config = dict(
    rope_base=23500.0,
    init_std_up=0.0404,
    lr_mult_o=1.03,
    doc_mask=True,
    dataset='wikipedia_en',
)
Each number is 128 + 24 x the weight over its row's rms, rounded and kept within 0 to 255. Layers, rows and columns count from 0. Numbers have three digits each. The size before them is the row's rms in percent of the matrix's.

# up: layer 3 MLP up, 704x256, rms 0.0723, rows 598-628, columns 64-127
# down: layer 3 MLP down (transposed), 704x256, rms 0.0994, rows 598-628, columns 64-127
# gate: layer 3 MLP gate, 704x256, rms 0.0747, rows 599-629, columns 64-127
up598 095:110131137144141139114154145157109115129115152094121120093125108115125101124108122125134097123078095159161172103126143139151110132142153162165112162121122122152159117106162133116136147134153137
down598 104:131109121146133148099157127141104117125097153146165096065134127137132087143109119123145132119146133106097093109110145146128135087099123142120161106132123167126114162141149123075156103083086129
gate599 096:098158130133124111136127108071118134159126126101108112151155141158105107141136113107159093134126107125129142134120137133139144157114127183113131100165194082119080150161141098134146132080109119
up599 096:126146067153123110186126156147141152140130120140134179120138193089130138161074140121064092120142178150158116111131114108130108102108158160100158108149092169166136139131144129126124138112121108
down599 101:147139154131127169156149142133122090130119105190117109145131123167130117114117131127141107097139113135114127102115122090149112122097142113142086127148105103134120130147135148145134168123171144
gate600 100:126080092110126172081094093156135142128115103139137134151140182123125125137147103116116099127144141164118128128160151138162129132138172132145127086140148114120131111099110138113097160128115128
up600 099:147172153142108127165113108142126130125180090127130115109123096130130139113127152090129134129160104107146160127096137133092079129191120120097153165134148172139163119137142151138092106155089140
down600 104:142154108136121100112157101146117165119121130157123158128134120145087157150087178122094122151120130138142137135163096126122171097125130113095138116127114136132143127069166109126121112116147153
gate601 100:134096129114144116117139165095140119148136126138130128126116133173192123126098090130116141161105116117116100174128129097155153137115113116131106131086147110146089142167122151115093109135132129
up601 103:091115144121124136095128107114133116135130124180158149142134146125097161116119107157140129145132105139111085142142141118193131112097120131101123144105145099137130155159162127162149108153126130
down601 105:125082130098133128098097111145147161139128133178154132111164130129122129146122108125130130157149106092084126138157122099136161130097081122132111063118131098138125148112104176116163169115146134
gate602 103:130099102141113090164123155129143141140076138142144124112113143120108171119094127114161200126127117098113133105160128133144132081138132126097149154135134157170133088117127164136148140107167168
up602 101:087164158109121110153107140136110157162086125124146149118173136127139131112120138131105166091138144191173081137157138097128132088163155127107117108123139126120114140118107070131135118146109071
down602 099:118123105100104111125144127152128161118129132110111117138080127137113150141090131158114117128114104120162158115119110141153128127147151099144173163144142122145091119106159146083125164141143125
gate603 101:137150140117108175085099127100071145124120113123158168176137138146131124121105085093113152140116135143145106131115096169083114113082135138151121180166123145097095105152131155111108141155109117
up603 108:147144149126150163130115106118106147130153123144123150121132105157099117070120119133123147103125112136121132124123102125169152117127095136134135134124117126159100134097137109146124109123093116
down603 106:109105139152111092096119140124126135140141164153073137153178121072119138109091130162083107092131143119145150178127133144168106159143128136142135148124102133117114130121100065119148115149159123
gate604 109:144154115154144145133116129138143184136122166070146150143128162118127131165080141095158092135151128113091137131161136136117169118098148145156115123134147087110123147149126152139107124107055116
up604 113:141136073144134117133108149136086123091146154127147090164134113133110113107155147121107125158126127136107115131142110144097131137130102129134121141157138130113125117117150141081157102127103139
down604 103:114128157167136072169104191110072149159116118137125142168120126128183113128106135099106123138111091139121133110129084148130115148116150146147140120117121121096104136121135171130143151121107184
gate605 098:131150101142126127140160143120165129130124109140102165128119151161120118134143153129132092119145143112118205150124110063141136147132149123124165120141110138177124127108156139088153095142138130
up605 099:138114145096170137128130141124079147104089140115152146147089090147123126120114118107174096110120118126130109172157123128130152106162100094145056141094124123082142150155117114150136140104118140
down605 093:125115177119142134146087151143133197115146127091134088131118136104112140135086143153137121117122116121093106155073127134135147144088118120152076127121102099106140134110129164112117152140124135
gate606 101:126133165138097165101148139154110152101154098113124120083089191150131145118166100125108147116107124131127124123116099128145121118146086150169124141116109136148162097102132135064129116132115132
up606 102:114105128118091138123134122137132125133129120141116122105149129144100103137096111160128119116123169152143121102113170099125159162128108172160093104127112135132118129118118108131160091137125167
down606 098:157128112157169117131126117156135109120166118133185150127122106147164117129147116100130103121112137099149114150116111141146116138147153119123135117145114163148124125110113151108116119104126127
gate607 089:160116115153129133106087123113112086162142150118122149171077119141103124134185164116122090102162131110130174142106072112160143128071123147123113175105139094157161111112158168102140167149118097
up607 093:132061089123150156105181147185111121138114129109127120134125164109132124113104164112124100113151148094122147118154119144071148106112162106085152135129161109151162130113166177109128122107113119
down607 099:142089118128131120137099123114153148102085115146141105143135165122114095182171114114078125157162135131131098136108166149130120119143131131126156165099133160110138119137145119118148187095147133
gate608 100:112111147125156079093157155154097137106083123083156156142115122112111096146153137126118107149150093127145130142107114147151094141120127140094122117157123137114141098101136108105113128161126153
up608 108:090133158113130196128089171121153181102087072110133164162134098176141159089148120127141133063165086109155151158155146109128139174097160142164108160124119151098168128150069125126137112138139118
down608 099:103129120122151118144117077146143101141117150147148116136155107152146113148151111124119097117092136150121146113149099100145147106154127116162149139165127129114143143128131144166181111165101125
gate609 098:130136088167181130120073155141138160149171096134096106129145105106155119096148129123107134104123155130156148145156106110154144097135117107148181150124126116198117109188152090103165122131111139
up609 094:099109102114156131156083110111096127146128113149116139107160142133136111129129057156134173125089138116116135143156124133137139109182109128148158142081104158164097110162084150122114127114114131
down609 102:150140110113162133117098071148116141116159123119140098148125123124142117082120130118170143142164138105173134116114071170110115121108098142136146096114134106115155124095115094085135111171113159
gate610 102:137110130146133138130120183069129128090130122116113113113118105181129102130115123123109167174086078111099152110105148130138153160122160089104107157122082095140169139088088112098123136137091118
up610 103:106120112158131152108132116169137143113143069153129139149120145159103127088158154184144112135152165134143121118137100159167121131134132075141121100145148171129162152165098128110165143159099143
down610 101:134136095158128119141062137109150147108117114139102153144168134136136135147086108106112154114130138158139075138110111142113158120129140073088131118081146166115106129161111170143118156154124120
gate611 099:142136117150161133137112159145146124162131092078100106154135160170100105138137111155095113125099123116159088135110142111133138118095162117112092105106157120128114114113125127085112158135117114
up611 098:107105133142121101123142107142118137113142143102133150129125122135077138125129119155142134106104158127139098153171202142137109126109138124114133108152078130090094122107126113132110135115094110
down611 099:141120157107133134096101132103145137137170126140102113105079099190132147126110126123172097146156165154153110152181144078117097129110141124130097157088175119128150097170124144178149103153136177
gate612 101:106120104160146141104117125135131139122148116162150120125093147112176143127146160119141158129110128144118128171076119130155108114111158127093119142106119111120117123163112162084087121163103130
up612 102:090143170129147084124129129141157138107115104157150117141107115109110131115131138127092115122142175149187131125185123157112096128118076145147140098104141101146126115119131100148163142105154132
down612 100:140108149138097132163155123123151135137102146117133099163114172127134134123124098134126118097122170138169125125089114106117159146128108154148128139157153178120115114111146149194155163135137180
gate613 099:150138160146114114129120139145138132092117143141119106131106153143146139147165124093138131141129125100157091116130099119126143113122109091125129133183099123130103103163127147119101122133134133
up613 096:102108121122157140129147162100159113126146156114086157140167086121136146124132124130104103145112136147142163119123100094149142096156154132148149102104180137115152144125138120106143171093113137
down613 095:105094117084114149141140145129112111117135173114170153140139097120120162089123109125107086173164095152142105133119130079156144113073176096122142087095142136132097132159164177123107122098088115
gate614 105:117154138106153093125123149120097182153132104115183107154136113133164161176156141131107114116119124123106150142135100087122061090148143119088136155144059131106114109087117168129119101112150143
up614 099:147126119113150098143095143115142161104127097126205114062110133134100119148107140125126148117102110141127133148083116126150138115167150126150111140111135151129139143129123072121133106118148118
down614 101:105119122120173088095091130121117176100156105130128110129085111151116125117143152157112106148118131145110097092132115114127088104149157162130177123123126075117138152144178046093159115129132074
gate615 108:142143144159104149067117142146141191121180147150129105101096147144152119092093105138125142174127101138120143128128098091151107155124094115126137089121126114116157136134114120098123109132087137
up615 107:125127114142145109139136107143125099147135173127117160143101113117137112148109104114106084136114161141141134104144109138139100139141173122142128097118163136118127124105156153134114126151150112
down615 108:166131102115103086156127110144174123141115155138150116136142109144121138134090094163114126139142131075098139137119086111140151155138096124130154098134143126126144127124138117149099142118131122
gate616 102:088147154042141122152119122140129141138159197096075108160090110120113198143140129112129176135137120100095114137136122101153145105140131117142130124142127110118147134130166153108130116145144165
up616 097:097149156130154134155130155119114164145105175125134067132148122137107163160129074111116150146149120161144126134144143093186142127131150109108125083126120165117145124186105111128123162139147133
down616 100:116155183109125108109135121107076165149123153084141118186078105107131134167131140105127143133134149104137127133133136098160146160169162101117149141126092081134125105135143134113152108136109125
gate617 101:167130129112115146094137103028174095158145112174148093112151108117132150132113108119111128142116105131103110122165148136100132125143140129164119137128117105131151107113101131178139113092120137
up617 097:110108098136144131118123085102114117069166142131129120062116110103135162079172134128136141119153136134156130113100096118149093159161147065150155082137132123129098149142126171095143115143134095
down617 101:154156137106161115140163083113119101116119159133119144076121112108105155085114066101124121126118112140146139165105130128167125079104129111141112124130123134112111123155129135141103160080142137
gate618 098:123132111130126092093125144117114113151102100131154175168129115125077189137142121150160148131110131134095159158139130087089156119143143112126074096118134143104139148133159116140123152139101152
up618 094:161113104106115145145145144173161101107124138134133108104122128121148189102122110150112125135151124120117112135122134125163109130130124146104115151134121125129132151110051100135126102114158153
down618 098:105113140144124165095143163102106127097100166148117123119149118142142139138109106061130129141092157136138103140161124130122111144133060115135137144194080131162133167111121089117139147110124117
gate619 107:116094119093168127110115103100161115107151085159113121145176101120169122143145087111110172149181123117109108125115125083146140117103131107119127106133139126154147136169068085168146131103179123
up619 103:166108128135131116127141153137100099127145128101140131139157139139116112123130160104115094083125151132126112109181137077128147164118138160140135081144125126112136123151123111110100114141126153
down619 100:130116128131164088137131136159113149170146107121129138170135152090114120168180107168088119158098187094121143119089162128155153139081143130102108142127114144131142138157126132142091092126125116
gate620 103:176183123131099110109134124121132123171143104137160085127154118090117119105112143102096109155143125140120115134122114114110094175132097117131087136085122166081098101121093093123128136115122181
up620 100:118113112128110127110112151110137148123131130129116158078118126152127169149112174149155163157088128083113116118103102168120163128113145124134142119129143154141159153102158094157107090115118129
down620 098:094111130097132146148104124128112104088098144149153106084098142124142095170127179131149144139113109081156095162121111151153165134156149125131123122130123158137126140136129081153121125138102123
gate621 096:150141184156137127145138107110131125141149150131115086143126142138094146173139184130099147148165142093142129156094108101120142138116129114151068165155174131150132134085133104062122104106095093
up621 098:083180141098144093153098143136146176108111166124081165145115177108155119126112178134145128134136135151209136172148126118124142122118134113113120132144143098118104115086138123146119101110110154
down621 102:126136143119173150165155128169155137148096134117126112103124161120172120161114163119109100179109137142088115095152124119105120132117086146182103121093178074131131117124122129138126127094110130
gate622 103:126136138112090125118128145138135133102145116120146127135120116132145121158167135096111146133126075165134120108162128133112102108143129148198130124104150119163198101132166108168150136143117101
up622 109:203142148104113137155136166148135117114135135096156155119146130112129130115135169136127124127140095100121085150138153143104085147131071143111109158118133128135138097096182135100130132136154138
down622 094:145148128094137103117161121108138153124092131113136125161162122136170135128131121095133155101108099098160146100113131129129103115051107134145111129123087121126103139145106163161126071139155099
gate623 104:127131139143112154111124115092157119126123133131112100147167092141097112170135109125133150160143136136138070127127149160118121162070130135165103170110100135125098155136127123144111165167116106
up623 100:158169096168100151070130093153142118124133082167106103108107117101106135075106138131130134135112147143133130124121134106126125137111140124119114121166119123124115155116126111130172100136089126
down623 105:133128075159133103121137147116145124134136131162099138127147091110125173081156166108128107130147125169166158147120123115100081122119130116132142127129102111076128109112119106128120118131166166
gate624 100:076143147105125121080108156098129116143146099082120148125141117181095138153157099115161134111145090133139120085141103130090104111134146157124125159084140101122138105096128070115113096168134114
up624 099:146135113114129131149139149163119109115122088094142129138126102136159106087157136078126160120113120098144102143153133131137137127108137138143129140131160137112117109159067151103142117146118146
down624 102:109106128121135117074117120160129098144117141160126157144103166152128104140119120167113168138163131104095158127154068126132138138076065140141091123153144151096138156152132137107117142139108136
gate625 096:126146118157156157138102124096187114137147131097130101098151147142101138128139093118126117156129130103157117115106098096141148152139108151128113071098094101104128126164124131124149119155115139
up625 091:115136122123169121108148113136168134132114158086114127128127108143112074135147124091121082169075134139149103138137136086116111120151123108172139124166111114139112150110145129083137103110096134
down625 098:093082144125106161142121154080145145144116125109106146169118118129081110121127129160110124109087123128160165163131150128153135140133118133131153081136114095152123153114146165136158105142147125
gate626 091:156145153149134146094123122140117113135111115149144129133110156143121143094140125175107140089085086102148125081129082155189152128147168124126144119143132121128126150124112190166109149118127139
up626 097:144148151126101133112092150129121137114165149085096144150073112125141139112127095142098112156145092118151114098107105149192131111094106128103128073141139117141142140136099095115093124133138143
down626 093:143135131188134133155100111154156140064102089142113138139109141107107144121128108141114101065133079131146114126133153107144092129130106120089132157098141135137109121164128077097102139150177139
gate627 108:088131109135122110086154116127127131120123118099167135073113117115138129109127150106183159128134087157145127151131110197111120153091145142127147137074101146102116093153147128148162144151089116
up627 105:094145114161148124164123135137136164091160120153115105081152172140158110094143112154150119129137172108097079145121153115130129119136110103120148167128162147087097122138147131138126086106134120
down627 103:144141149113145111153123143111108147113109123161158172117146124179139114115109168110115111134116137128110128122122119178137116135133159097128082127138106133139118134157110154094171112131169081
gate628 100:168095128175093093157119153105138101133102137085166149112139118145104127142138123067117123114078093142099170122124104135118158146119173115116131135182120130105119131142156115110116136151102130
up628 100:126130114159122108120125092080117143102153085145178129143129144085122130152115131111114110145117173072126144122122134112148150139119119149107131167117105121126129129127153116133146105135120122
down628 106:123089147123133144117142095103126142152176085135109088141123104123163092128103132148116160151129132098155158107154108154117127109100122119137129119088096130180151153146125170113162090160157112
gate629 097:169144153109116146135126136134124137172104123091155131146096125126114142104130145076136129135145112141147108124126145153126128163098102135127128139179130146111148109118125133107123181107093154